Weights of a small transformer language model.
Size: 22 layers, width 448, MLP 896 SwiGLU, vocabulary 20412, 52.4M parameters.
Architecture: rotary positions, normalized queries and keys.
Training: a variant of SOAP for these matrices, 438M tokens, 6678 steps.
Each number is 128 + 32 x the weight over the matrix's rms, rounded and kept within 0 to 255. Layers, rows and columns count from 0. Numbers have three digits each.

# layer 14 MLP up, 896x448, rms 0.129, rows 761-832, columns 192-255
129124162141162169150160144116099121129173136088076110132155143098134111150161122139058121127095138098124147129188080154157110140114141143108167093121153067074054182160143123143141086121033110
116148139145121150160120132144079154120132117149123090154154159127120156123098215097118085136136127129155121205179138075143115121126106106093143126052124063095129149158076107032134122080093117
169133109136179098123122126102103122171131141112065108116066102137137137118123063133100115058126115112130159157090146129152150060196098088139110136057149131101212145050148206167128173117158083
112105151112157102115122139118127140156065092163159142196175133151157153163156171200094059111127109163152180137128170184117146112103142128110101118138111074111140084127115164156123122070183128
088075186088105115136129114113161063110119130134109126106073110172120123119093085147101098154183165138182088155119181115136139147115139128093132116115125173098184172069083124132062159143153109
143153076086106103187156159084129153149075081128164078130152081151181130146076074162211138116132107120140161151108158165111102114111107193133098159117099113078192115114115107111126124154151157
166098133101121084207166088129156110149089101138132144089092134127128107110113135121096164101160083160125113142092096148115065123135090091139140137126118089176082145149092162121141165116134164
084133099124093138095092079120153107125136111101163107103050072078127116142062154153144100112141166114153140087137172085128092142097157190152097160201109160187164084128129130109161174127144114
157127144159086093164119180152145120145172115149121164079086177095111162111149146167171129095093149127138037110171151100115140120139211144137165144109154096170126093097149070139160144129160152
106127131155142048103065140168128131120113166137084119134105152105135123131151106125062130087138088118085104093154135118112184091085099152117137161123098108125144177084136094120131159161141122
158082123184158148103107167099134139168090118121129075081132157166107105131170141129158109085155149172173059104123183210116147068093130166120141188131142090105124151118105059157063149112124099
123150120127133089122089149088179153147126104009103128069169114155113196116115105136171162133128131123165129160116124160139096127085094154060097116125156164122109114137077156160063125138066113
129174175160115111122086141174075139096121092151148179162150139112130135188128156157083170115140127104137150166154105141104154091105064119146074123118149120165146148119149124093153162106169133
136125131165137080102075157138082132141091134134129137089142143227176089105130152099099142101141162146142038126088101157142159137112114188101185145134206116065145135062087154127110030097100136
117090054184098139106132134081131128124107140191179153120130098135154112159117137113099126125165101135088083156071157108155166142077135122160143086175099118107173099144124150112115143111117117
077091149083106097169150172123141169144118135141182131152095126124151148121133141138134105109141103132100204110075129138146058134132081159140178119194195106106153123090041191119151108125207135
166139203117106083147110186159136089086121097133156128093127153181129149142132108093098114163135093129100101134144158160114096126082104207135124153079134128138126129159101104087184164172053080
172104079089134126163109134137215141118096103142121118158204127154079060125098084134120228138154121129112143099138070162132116158100123100090133154149189112064122174206124073108113108101151137
038124159161148108179120144099155098102168137117072117096084172145119064083083084135141134133082120099138111187166150131155165121131131117113114153166100138159084102132092117125147145061134116
157129151108130139046119114135092168123114132128102194106147083155106167087132120100175154168124115161134149081116136129161169099167129119184111126076172123069079136142139128105132140175146063
187106172078151165130199082147182154104143149122080148132151127121086160100132150126103182100110127153119156112148048097156078111145152077195139155112168176133105139160096102127113113186083176
120122109227104240139113094130180145090114106134117116128079124090104123116158126169118085122127119157113106087204127096200125155177131166064118074135124148149150161095159115114117138105102159
163179127171189112143138061126097174127110144112148180087126080105140121088155124158162101155148116123173150164148116105105106115160135109106186076142195094078139125113199072126046140148138189
152088184130171060146106130168191097075141147068132121113137105138114156072154111130146090116066058131070141102177134072124089086123104100129129125130079148171163087113129185132175095133105191
140061143175123110136140129194216079108135169106102150144083106133137117192122094124092106124139119103102149109099087125145121192133158151091140105110124140076143147071111132126174175147139100
090098150097145118093188059129129137129090103118172096166120129118086130134137145109128130108133062125157137120164152200153091171107088133112124184142100153111123099124147114124121154135117139
070182106133148133072087092197083096183133182134090182096145129101119159190136160094099147145099106150122061113065162191070124217107104120128106117106073168129150177143150198172166076106147109
095196175144189133103137108118138117102178095137127111127188128070163149138166153111189126125107177126100166158150157031135143116150204074173135140060134223103097155175109108211097139148142133
143186119172152107177165159063108122144154083104068132163098164114164163110147113106136102137101139093111139119164051101064108115028076098183156118115133119118077161150138076099116107206097156
207072111089103137167128157101098084109100162115090109139108077149133131151104155147109171106128100135106126109171165094095084136138123097148084091135089153148162047105159133114076153086155082
112143141092178111184131123139135163114079096094178124102131131130141158161173080117134157187136089112175119110119134129147170122161133149176144116159102185114146139116065110131087169154167080
198042109085136123149109139131153119110073058139046098147071119094112187117107126200179117135090117112138156148169106161143184084121113092147135103127105090069142116148105089154027128123144141
158167132136083115108110080117136099098131106075148128140116098125171164077133128140126096094110101150128080193159138132126172154067153118139143062132138160132190137121155079124068126158151122
171160103140109135145093134146173109101135144167127126097109115128152106103146141156153137125174128158150147134152099166130139084176155095140143063137129113111158142171133166177126106082117141
081102128163128115166144125021144090129163139138103145193172114122108133128122124123153145143153142082142137108167174133131103068056145126079122158177119123099133073091134108087129148136141188
091176057160145127076180063146058124144106155084100134109148176113112131159145148145146086114119194128136121138155112131099101138063075082118137111144088139076150162114119138154162095077089116
113154153109138097136124142099170136114107167129110149145113113131139135131169169077113087144156143140146138119162118184147101102178174142096144124182153138173105115138138137134133158107118071
080144143158152105140141145197143110117099088109113064136087171092127124144064056100147130117134130120124104181113120087169110091142136154097186028128151110150136128126099125113173152166139143
131128097149153115155142120091076108119181105091126155153143123114163096119114120128110110131142133163100145168087161122073115109155119130159107097121072125180122107093077130159118130143145102
189073136158059122173219170100227163156116140146139077114083189126157147140121130113135130163161121179075128157161112154136176129189115158087151170131111082093126148125136116119164097118174121
065121192113157086142120106149125113127096076105193133111152139051155138139178155141131124161120140172140108139043136147099134169132151123202154098127139179149073100137134131151206076080138149
079174080180148159049090167132130109076102146099117141126113089125172152142099111157184165164142121163087108148167111187121126159124154176139081146145126154114035148155179195193129178126076149
137119154131108143132114151126148174168173108168132166113144177171185089106125130130129078125175147077136194161208128134119142109086175095132113190114072116141195121104110149118087153103084133
123106123158092058113154128121140171058148112122097065089084145113122127141123164131212151043096159106166210111108064109100106100128139100141108132158189133140043175124139084131077152051127099
106089146136123131147137134159084144124166110163122108178123064142104166161164155160078092113148153149102122099097124118027168119077144142118118109139095048072160120103090146152141111142114118
165087128155198120145086128070086126058197067085224099151126100161150123161088158146134105103094076089150177100095144159179116127173137122137128199156146142094147137156111099150132176158172137
105075097126125130065137124150074164115135170107135065104155114150134091168100112070201157073168139187151114126064112134184134135205101086082114204143111140182144140110147056146107088067170143
164118084116111094098070124172141182131122142144145147145112091106103092141102160153158090157123143108116124134182143062127124078127168107136103103114119118147109178096117135068165120097199146
072109147148098137141102190058134125120136066157156110153132113165124079099171090130166190124173156100186088092115162119094094140163133118125145141151066139133112075208127139088116178097094125
172110072121148190188172130094123110108129063183179102168086125139108105186116120131115161124107119112149155105132105085138111108113129177131148122124132175102098111060132131144148225142102110
131163141086123132115145062101143137114068154185089142161131123095131170098105128229146108126072133152136093155158168168120144173135157046094198156144125189122115159072117121113142122197116093
113133157097129103160117141078173139166119103133255092144147120154147179083197138084118154145159100099139133114200052162082137166110148105177118114167114100145095148088143098117114168089148113
140103116133133182162132120113161160108117140155114119105124179140152173204119139079126118151085137091123119107124145173129090178128105106129144131177148065133164090120135135125151134146198116
166118107099088161123164167135129110130149060122146100173162188084139209138169106107087108142174100168100156134105140103098160161169113190121213121088147130145127107146187147110148094113107119
150190140134114142095107093146144143180076118121163096157164129104129119104132127060175118127155169054128131135134127098090130160119208089113122099153160078113091114156136121077169122118145140
130139120154093183103109116174085123178049117085158125140144153133081154150118143169158142136160146127118133127125147140217182114091111097102100090186134161118139128129111061126161122146149117
143131141130145125156096121154150103131020171126075105150184114109070126106106184117084081138096145133146115180153113175093125122124157164131098109077145108166065147126154102144110180190152158
073096132091185123105150091165104125143156095069129137126065148114095153088141136154157122144128114119121118160099175159165125105052073134114245129069121117084143071160109142137112095100105112
177123159106125094167113081125123175119089136131159124103130088117152150153171157073076141061130118120145185163208144105148104107049182134147104111108107098069116138165050118171147145229090189
113147141155141169114128164141117136147088104127176126177135179161127070095129136149098118110112120119147135050154152130130117126095139150132109117094125169168201184207115106139148083158186186
118136146090149096125077065092142238151129097115084088166137150122090132105160121133142136118163065204091154097141156096127123139134181109136092106096144115197122145120134129157086152125148118
151134164227118061174156058088150119134199090165098098147109126126199123110111141093052150119114178096153112077166023197101066154137065083160085100207088132036193135087134189203106107094077138
138117143179130126079185149119116155150171170176147153081077101166097106148183139156126135087088103075136134165098127088151151098088088091127165129104111200130112076169134122110129112102094069
157081094118106113136097138177140174171144139111136123112128143135114179096140108166157137088110113113144097107135112143160141056132133150133149143065157155087138125110070130176161167077121090
099156084119158078023169150127100080109178091084128143101137125111076145138092126159119173152131136128146133127149162128113131131150100090177158129150075117135130130176124162089121164132118086
106096132160159107141096122092128118137117124110104214110157112162109168144130135141111116108162122164100184103137092081136126108098177149140162138078090139116126056112099114122147153113151049
107156131140115074134126130083119123137122163146087089162156131104132126087164163132076107181084174176154125186111075135131139102085098181098185142133143151185166160148122143100190144165154156
110110077136137137083097138148139102118163164218117196108161100161106138107137105132099139104096102167133173119140141078153124173140147125159142129123129118092072117185089132181110117105140139
185111143156097156160108131174107149107112109089102115168104186153161129137156171141137139162177100157124123133156121095157172097122143208182150161125113121096096148168163145141142126197107075
114047163096146106216136120126106120193067048135096102069156150146163110117173119106104154138105117152099141113064033128158077159153138173129159127063184148157158184137093138101152175148077113
105102160119215167136142123152120102120115117115147150145151191104131161202113102123132111143197144160174100123139139092096132080150099150175087123118121093119141082120053111108120099093140171
140099097166159123144231075179138157130143128133128154111130148079156151144141103125114075111082180111119111096137136121126157104168087140164118146118168137052182139092135122174161148136123170
# layer 14 MLP down (transposed), 896x448, rms 0.126, rows 761-831, columns 192-255
136096120116074194090124077100106198155103144173090130103174101155157071053111106087141129155174132090104098188131143098161087191178156159108149106178132137105108170072149107088085148171139151
110087145100108139133132157198144178114142126130150143109151152148123058169111109106147125132145103160083133039122083142141112104059093109103071169118115147081141158133077113119112126100178094
141174109042079168141097135083141083121147128138073122187112135154143103131114104161120126121129117118144137160147156142162131189147077110129165075172119152095145140094159116093185081081125116
095139127127146166157091132101119127148135146150100148155138154139154151215172151157108132128097152127096104124131106130114122126164148073122136091120128143105096129085120080133170144152114134
103113151120115113129126200111116106100147058166098131102134102166084128112093163082081104152087049103136079108084134119071139135132124140168183146106061192122182154144137071102108094132107132
139091085159108078151191108116146117106121146105133164138083143096097107141150087152146129158100140093067124198135095157103171116168141155092181070146191159097125126152151119123108128067089150
152156135107081116106079036115099113113115115206150168102114105085140123090091133126179104094088143104138090102152147130141169122130154137112154109105174065154075184118090162082128153151090128
122112097120096149122161077137109132140133160148058140173142092101130085144100108167127178118171132100098143134092186131120121117131066162143132106158191182141093060110087145132078122159086137
151141094115130125119190114097130157103151136159090157162130170108104149091089122149137163134127190149131099155175141113168169110169096115103164107077099112175166128173136141095092144119100178
143118156118115178106140136144119106148111102125071115153144088117073095153113144140107128128092090147097114120053106077202166114117115137108129154149160110141136158119111042114056096153134126
163133122161137093192132121167111114121133153084110136062156111104156135077124107119134164072126131120169128100101142153123086191166182076081175086111099122139130096118147092134128057184156167
132056119105136114119142211129098124091090112116226171067154148110137045099099128113171161133111107165113174124143116078114136086134200146136137127163130137133121146141063170129129075161190154
096114114115103133114077065133056081134129112142159127130137140096099102093087109177144171154149166138115192154154135156155067089096171106147105119121126167127215112133166121131186133128132107
129100149159170122150105173126152105123182112129138121136146131094148116156134100108117143135106080132119061110176135148144159143117101104097056190132104125132165136081150146082118127104133162
154147126155117153157100132072107067116055164128116096160114096116162145191109132135123142126172079198179114135124119021117098173129113130148132123089133146087116162106107156151127117153081149
093129135121118170102114154148156130138168121107185104188135157150145147178162122170143104051132098125137131076142120069104078112164109131141092106075111169122130068092162149110108169130123129
115106104140149189181161132122090096113124128162127107130098117140118132109163180133146112118066133141142143098137130150108105164091115128126116151090144077153103102079074145112104157128155195
165190058101152141081102159108110170106148155118157144152152155179173110147137167163159137199073097147104161112169084166110099151147102128164120084125095202115145122164101074138093054116095120
078120114148135138133164124118156125141128111082157171156115118106138201191145122152132093113157091148152111144066089174164124118109088126110122142168173087140088165104124085133110123121085131
168097094109142150091132103151163154089112087108141106086089111190106120128163155079092125127090085155122112084085052127118112145060098170183128115160119102112138080147122137109114133147123071
154087066149140113160113115160103126177143137070195100096151151092123143114172155140138152163114120134114097141146174120100081221130141100128121137111167176091122119175163178141098126081167072
118152104144131113141156137172144091187105120118089081168161144105119131129066171092151120191083249073136108148195159150107134138109109157134139123212115162116116147127113084108101108114114089
081125124141088166146149198189168126112126171063157173166188092104090150126116158138100133171182125150166152117116161107087163052099122158120112149120118184143093132115173114110131141132124099
143141111083129162108140096128148134187103111082087147152122160126128127126133179117143133149098108121123126149160116131113153093155134117051103135089081151113072179133082191145126099124077113
120125076090089093096137095192151113113140126176101122129204154127082119152100165108103070128144130138087149133114138161100126086106113237152132127153156122114128147101102143117127116104106093
157148107121144102120109130088074134151101179097101119130124151153151136178158147145090130143128088106134170127147157123129175173138141128160122145077149050146156047178105166124116119146135139
134153079103110107173088051169154143121078180166170179109105153159121117155166066159142122068076113154175080110138122172078105168111088072125165120182133132154149135166201124143120121086142136
041140153183142107113146095130102117149145086096144109114158148096134154100154122176126098152112136201180107108139135116148174149173135125125126099136087143128162131069139156156135074133143128
200090084155133118131174176178144104162137121085092142130080149095161170103141143075055164148082128060104163145138104103131189127180123122177131165119145160134153143109109152109116087114115128
137123111110118146110154187099102155104155096144109140180144154079156115111169163102071167140109098189140128142101147157124162093125169129114103109126095068082073065086104121117147097147164133
178202153154094132124078115145107162114115160085082112091115149112175148128101136122145144163167130123124091126138149154107092159086137128143160143073187131117084121141096153150127172092105149
143107121137191136109131126124166088142133148154172081112113142071118092156116102177132096095098125099124190150175121096162181127135111159141153105066110098100114118083144132124100102136114159
179088143145116112123144091103094128157149130135153157184195115152130116151067072125138132092119119121109128145125159104102063126140136123127093134145078160138126129111166147138113115148136169
119163126131121117137160131137125112106098130136095096111136167174135086103119131142149119186177141100205111118134084111142074126172076151111151136147112159120154161123108090128137119115130169
112104130126162119082082186127144135129176198114093140069065192106129090113144160135128109092104089109125122131058111118109123150129135117133160093166106154137180180162153121116110162138096105
124129107105141158078100159112110073106107141081120145094089147131127175151091118094169187148107150158093074057127120137112110123141141157094119113157144096180076140084155118130132139093075147
187146111111133181166122131137112107157174120143161122087131079172153092103150127172083130076053105103121152079125143165114146117136083114174103078094144133201095103155125094138119156137118159
127158091147145123141188093162126159105109118113095119142137137116155109097134164139140151168121083197105112076116125158145131134091205199109141169098115161120153134179172137097100181120147127
092124068085148071173109131153091097111175137126158188187116145108178139122115090176029124165125056155113159093138109116119126111125107117132143128152073108138074085096130106122139092068142090
149144121158071092142147165099127116155076187153124126144120148175126100225137169146104126126164103180078108149143083080151095111132112147093151189136149169039124122148161142130113127145162251
105088204168122137163128079098091094070085110110099118132071135066093178123106149140089116145125154136072111121142088130071093131096187094188164118161126139110185121145097123087153144115124147
095100157195152119069181105141141107103116175155122129145082080172112172140142125115063095113095107133144181184118067149141092112094122106118082089167083163102116147071150112134113132073138114
156122142086173168159113110147120105168060123155168204105120151138100135238116099154156149146116161072088172143156124086163136124136156129142150170159108188130122113141156090129119106087120135
123105106126164138150128136133173079101174140151154160112102091120140097155090121099078089163065150134148141065130106167140162134186105112156176143099162129128122143139153062079136150092139059
090143150090135149147206079101114096094144131165125116107117160133158145084156121125171106131102128133178127105120085134142170143138066142094035118177154110148090181185131126140110128123131135
125056178147114132140115166111130145123141110131095117153114159156181137106156101119096096182093192091125134133099125116187092128141097120083124083149129170150082098135100087188136151148126066
147188123156101141168133119110109082175129096125180110098033147156122186153160135165112159170087165176199151108162146132076092164127137128153090124128121151125125165141115155159092106147151088
141113145105173083208134143127130141153127144089201159137148091131101178063134127123071134192153082091120120105163081090113179114071146150067086152160086170117141145103137149105149091122148127
159114158103122051141144161142152115162174174161138175127132095138123159166104107154151127163178168144097134135255109135148104145091098205110148055108138175119126142088118097115124098140106095
129139106089072063119112107117091104162152126109110208170172153095097157173130154125145113114135125077166101195147119088129120109205115162129139128116128127155142136119113125144066065072092151
087125133080076090124140105105097151104089130109175182137164098158067152078141093195169140027196140094180112155147178148179112133113182092129140078128106112107126127085120149160082138152118121
111070152156137151178150105127218132139082120158180110174063099090184144121135164105130115126138156125125138121171085163131114105105138113125118145102121146141094178069106161144118167154102131
133112093111137184124117152107099128101085123150134092141105120082152134083061119121179109156108100107119105132112164087178132105119140163146133119026094037102115161137127135088111124165075157
121126132082109108070097146107095173083099132087086175098128114111176127117054117082166112125152133147149130109160170132123104157158158115161140143094178095090095118139123162185105104081100107
108095120092156137128134107091163218155089101068147110074126100048160083136132144126167100135150130100096092150128114138162136193154090065150172140179127181077100137101107109116129084146071129
156116108060132166099129191074098153119122213093095111073133145085071152098147145177137132126170172084098174135080131122112139100150126103134114120126160056143085107130180142155138135112123108
162177152144123105158146108112148183126120118136084115113128090126145135098088134151089152131110116114111069145135141115194205136111074137077135109153078099101086175187147103133068147127122169
181166073186129102134154103156071153100158124162151178164130098120150142153101064149143092074097074134201122073127122091200099116153150165125122133131127081079147163228091143112119109150119097
115137121150106122029101127136122093180148133140122106104097094172171115192177169115114117139139128105102153122111128079114055100100172133138149117073117105110092103138084179146134112138102146
094103170088054177074149113176135128114101106144186090102160086086149116123146098154114140156132111171099098146140148161142125182171192148135205134129179098139151083158141115154134125160095116
112135159127170113094189153128117099065127161208117107124148130142096144159123102147152109157131119151124115145121118132196084150143162131182132113105125074120100124153082136175179154098148106
125132107193055140162159168134109118107182149105075118092160082099102098111119116135098177118157103123124118061128122159087118089144132080098087102137132091135177143121141114153100137142138060
142026199107132114111129100138105098134135061125146141134143207137173132138133105184129123129159143148146155151084083101127136126108116137075088110050137115176095136105073119149137185106151149
154129140167073131146146140169115105151096132123132173184100067133127154093115104187112115127102112133132137153151067130150151122096130132160127134144128092147158071143134146123117141078121097
104185075066103176121144129089162078149120109096116207158100120119158149167107123200152074159096125215137155147139154137152145099109157089149158124102111139112143127118110150137151125120079169
133110079124150124128156113077084102136148123170069087177121119118108086104110115136132111097087120149086120104089087118080131109123116165152099111130156180144080097199108177164128114125122090
074131104127077091129168149114180120098140082092099154127104181207113158127082154093201168124128070153166093082098143126116150089147147054136143164101157175170124146060104152165100120072201084
130105133120110083158173059103152203134104076112143088094157154169123142096152126132170154135084134166135160097156094137162165109075184164110121122132137148123145119169125082118085136135145157
162116072129131148137154126106175189167142147131120134102144128122126134135139144102123076159120155168135084091122151058097084092154162104127121175132095016116155167086208131141081160092134139
116133164125102083178142118118120168143144117104116156096118117063076169141110111102161158045099105089174120119159137218163148115143124134153098148143134156131120103105112142170120128115121119
183084128164056153150161109179130120131137073127150127113124107144070094166122112128135130155178126120120168213075128171104079135130174129101090104149106137122174098073111081151158202078142054
# layer 14 MLP gate, 896x448, rms 0.124, rows 762-832, columns 192-255
087119111148183152108125133144116157082121127140121209142126114102105055153181101077117155091104134150162091112157084137110120128182148060117081160178090140114116140171158159109092141206117106
118111113114114104089207138104074182128096138101112062166212154110090099124095195113189128109184119158119135049117139120122116148136135158145147194098182171133128100166115087056154167181119161
160104118145162154163054119122180108112107086138135122153108094085195127133110164124144146121131118128071156113197100146129136184173169156086093080174145111081131080215089114159174096145163139
094095120103133076133160092121148143151115084099160109138097078180104136156100163140121142170158117090139121149126116125113108105137162138111114146134124102155150150097132153132141136140149070
131122108103156116158159151125170120131073124126137118144161124120185142188185124150148105155143134110105106105170127086144119152096097184123156139091127090037191100102149101132096152156147128
137139046118113133139116142061129127126108054135144136111102108130122187145135128183233146088135075184122149156154170133122162157090113135152081139148138131114079146113168147117200129126118169
136095133161160129083103107132074080142125170111129137113110105156131091184088113142138143153126104106071132121095065094137138149169151128125122141155112150202129130126161099133099156088117147
113093151170106110164118154182121074127130128155138128098078127134101220138102119088169156105133101148194128159137118121121164131148145142112123137117146092156090105145144125124206166097168149
139096183082123194159104151154137165170130066119111158150113171169106125086123121109145090112109048148112186115139154144112068169080149109153108087144133131124094223171105142082137151113077164
158116065158094103180078154165090169147129165094137164134206162190102148165142147092116101101168085208152083111086124163146144151130114105178150207138140114131195120095121144141092149095115152
126115148139163085151135072140099105085078182108164152082097164070099145146079124126119158088102121165103139075158135063107157126102094075187148119161139104165125182123123138099135057108159132
113101055138136130173151156126120091128161157120128089147093124147159214094200140135123129103150154161145153108130101154112092142130140155135113088145148129129117136178050210134095114106132102
147126142131203115136071143066143052090166116140183118161094106150189103094127129171111116125109149162153094081067151141183144139153105154101087121158151114104142083102151187148105065130153088
091130081138112175174112112123110075120117106178124089093062149136173145160109142142094141142155155084071129142078114114166151152112110172103132107125152127146094083071158148148120134170118077
209143171129176157175139148058170093161123151185072191116115150109111124072111121086182105181121137133063054165115118109146109116095109117143087123141153055124135123120144178105068126100144120
152088110111163116121119158124100103116108153089117147131155142069133141138140092050110126069152121085142156077188170105102179148184189159147130122157064101081118159100122143137086124139105117
147107160120134109127169108127091101108176154204118103164155149156103044139137134105156139124102154196142081148185170164136124132116099046151184149107136091145184123156158077123161131153157126
172184132155139085132072163098120113116143125070082150151153140198152133149099158150136169122155110090128116169102155152169097134113162126166101100153093161128154104137148099145126134125189094
093142211100117161131106096153126084088174121118131126135135140134151150096150094110141184188129115122169112130073080071175196123107142104145081137111140150138139136203135106141155113115155176
124109081159124136156114096063125150143111139172142120150145139149121125144162175121147064186095204166124153128091165073076106117125154151084090140107111122099117145136134144094068188102147166
142151094112122094145151158112133073163086172085117102135165179089130129081063132235105144118171208060104144106115159142118147146053034137083097160188104102098107087052085128106157172108112171
085137093107163175135177156102103179156163154124161198074135121094124106165114091099118133126085114150108132162133101096196108083123158118110162125173140169128152114153120117095119174113083120
121118134120144188182044131136057119156122118229098135153155166152126180098092178121141172152114108120137129146120101157151171082092083118073143147116134041149150176125074130146083113108076111
165105164101139121122197146173165118146165134148136075100134161143130082206144136154149092176108203128074173145138131094117148156121167133062104100168172138122093118113150199153109152121150114
109163172132089121172140134151157124091063169139127119156112141090146123154099129170160119102143130104113125164152122180049136151150150143131154111159158152111121106119133105097102166140079168
163181120095171046135073095145159102145170122124178128090141156140222177082151113157146136086067186095146111062128166116099166172091146093130126141097092126110157121113131125120142129159139127
131175107138099112231121157183104164112034123147143150150134161165121122166097106062116162079164088048184139111119148172137104126158093143115141144135097109110109094065117125091137116104142158
128169120135146129113153119119150126116173093102106088184098109137097147095199139140150123146114129064175147130121061109057160117077154137156174105153116111138134141107113123116121182129152068
134190136144087181147107115139139157091188075140106100157108145137152090115107119144078126155122109106131129145115099085152112110127155157137097144096136129150146177088183159041107105087132157
137165119132154133153110124113146106125168205151086173131145125169086121093119136109127101126179200129115137080127135134101031184117110139087125182134105123078156077135148162142177202155100163
054088146095052119189125155149128157142152080092062179141160084099124129183137108073125156087100101120123088150132150118135080125106173120143101143099097105108108119162062162164133137083093136
120121064117085128175151157133115127100069132139117123131130152115130133123141077122143131190174082078115120142126119164142148178132137127080071174078106164103115103105067109108091126125115076
133064113102103095149148123158109094184218109085155084131095127139101140134184128128137159137124092091123127127078186151092138131124165162099101163134145131114155146124149136137109153100180121
122118071126086090130128110168210129107157130203080109141084079143179120116133097112190142159097067155143178096190098125127122162154124154182132152172108131150111140110176119161133115111124153
123111103132116141182093113148136134114109129111160151107120174146096165158156138183114113121113166127110150137152081172163079146067118122067141183109083120104173086124063170135093092103088094
142140083111094115109168062134115078126195164136144130096149145104156139109123079110144134084086099149059059115057189163148098162162113052144173128163137161137154125121201102110137168142164146
157106084113100104113122108152131135114118162178128142057126106121136144132128150141152189162174154156192113105132196104104108155150157200126132205127090134143150168137129146122181129175100152
126114169138117058171115109055093162134125144098083109130131160091091094118154103095108110129124214128151231143169074108105177116146117124113092133178147102095159082098144112168142118099086118
150107114140122144134093125164085171078169141020136114147087071095133128087120125152170128081059105071131157079042174119124073170124106133156130120107062096150152158126165132133094107113104101
141086079136119160176130177159173170149125171159134127170157141129093136094109097045136170099112067125158136104130133126116162160168129129097142184119129036094112208148134130093117147181124100
119127150131118105122173124148183126107122125148149155119167091124086123121115129195132092166076065102060161143126153135125081157097100058073132105139134138114051135136156119145133146092155085
118105145143110086154125162125149128133128128047154170115136092110124185087121079116133135072103115105125064103073171113152149124112078204108154134171198102125080163095123161130137095173154086
141194146089117043153075163176143146084064056177096085116098170069079153143103101128191131125177104127124149175094148120167128149175118126117196140132136194085080175099194184109128116100076102
142118127161131158103165122093121111100078122101124085122135160152159184068176197093133184068059148131093163074097203138101142136123127120060068131090144132130139118142237166165102180172152081
158111108099147148117114109125144122156147115082105158096153129181114102146126126144153149109092094172111124153136133113189144173179115087104136153119142096104117100101126201195136110147211114
178140105161183106176072153140183125121204134179123132118113082189123114164104140156175130148095138138151140152130118161131056157127126146098078184107105172075131126133060158120074134117176124
173136173112121091167163126098152119152090123111109167111135112174110145081102102099103106091153132134108102173111113122099174180148142154091055122160112178096129129154070136120152164156161184
137138150151089065216185137109093136074127133154106155089102119093109106077115085114131127137153091141150084110163100141135194162148171185141119145106133093153108158022095114124082121154124136
137152173141096104151110135097127159096122109049141085156131131169105153137160056160163060086139143141136127141107128090131106142098133101146149116129098137199156163133094138127135128165129106
113075026073103145122055101155048139141106086125096115109161104076140136095160201182177119159121102144094057103088135130159133112138135065110154120108095097160177143148198096152078115102165127
178103099127082147126078123150085195135134095130105143143172135129141049166090094161172102150106129184178121216114118140085164141150121138134103114144102140116118126169105165138158084123173090
134100132143159158110056112158165141099141140169052130106135185152188099118117180056105098085092185146129142158149122129117103118161135137127136156183146095086151106082206095127126169111160100
124119095138187068145108090184108075095086135122123189049139105129103124138174097181141101095126155114152089127131132137139088128056147089173043149114142114088168168144107152136108091194136135
147090175070100158130179128115102122117115115120150106083180088111080138122134168175150123146124186121111110148096145113163098199040170129096141126096073164163111135125046107153147122141168140
131115130139138141074102110115104150153140143201105071180128165100143123104130101118166134152121132133109128114122065093134161166164145095081099158089063122076061132096173101161129152147115108
160146128137142134136105090077099112183084071170149076133085185155073144069093091129120143093088110131130054171114092074070151166107154111122161071080101159170078099125115108125140121149168150
146130127166118155114095112098160175122130074139130160097089138144139126111124093144153067151103110114151104143099157117138156099063085085123192131121141055085140123123162132099113156101069049
104103136171161136121184109136100102106084126126180121098191186085106148148144097131125125073171105179164063125184145146075154155107156144154148120094109075131083091131154134117132093118187131
116082122124139132155091082148182131115109141198143105143155139112143206086142129130102144087144108117136126147148171127130141119075107151082090091155157120116130123087140193109148158121113109
090121100169020139085149127100149193060134123155151165148129119127143159166151115088118130074121173178130098119136102064140113078094137094208104097166066102078145090119119132122138154120155085
175150121144128144158142141160137114120139156174128097096156186177135155176150117106146058146181116124073192115154170109114081164137108110134146123186112138091116178056145158084117129153078125
159113143139117159155123187129147110093165110120101170158129145123151102125073142077071102143148133120164198144117139128084143165154092130119100093164158170174149143164141149143174130150054148
167055201168200091155130149110118100108148118204124149150112135162114125096163153133132121132162104130097150141167117120137070158130149128066172122158132176138187131118173184126153090139159139
102145132166165192130102117120150157066122146115096140105146139131152154133071117141154151124122144164105068128118155122119103141172157133112135094143159127092132106177176093110082094097075149
085112171124127092150107102129124149168110117148134091100100080111115166141017084123113073151145113159113142136091069139131119103207116098082128159137131133146157154159122166174100097104145113
101108082052161145208168140166181086120140106107143127088111173107090180107082125102149085156099133154109134111072099131102154133098135119109187106145158141162164106112038139130119110097133137
158098149099126118117125148099083137178129136132116140055156156171067113134195159089116131133147152141129156081164153118194087138126214162161140158100190089121182142159108097151065138158091150
143035167127088101114137130183062121178108118128175196089100095145109116143164130128129117131134111090188077140144107164134107202141177090134140122199091158124143136098108150131103180097090111
161125079124101131101107112122084067133134158134140126154112119116082182140110108121096162143122098131127129101166119106124138155148090080145065151125119104105050111083112174112119107122135152
120174087130093139122089177138062093123137140114098145115171107142156134108168145116166157165131099103129132107156143175109123155198133124061189149108120101086121102158162108146140128214137130
101162115087132153169171159176091164129113179112187157138146096153127161133100109160098100129174135086160132109169130155073167101085100115069135117117095115180098128100061124088178145177198119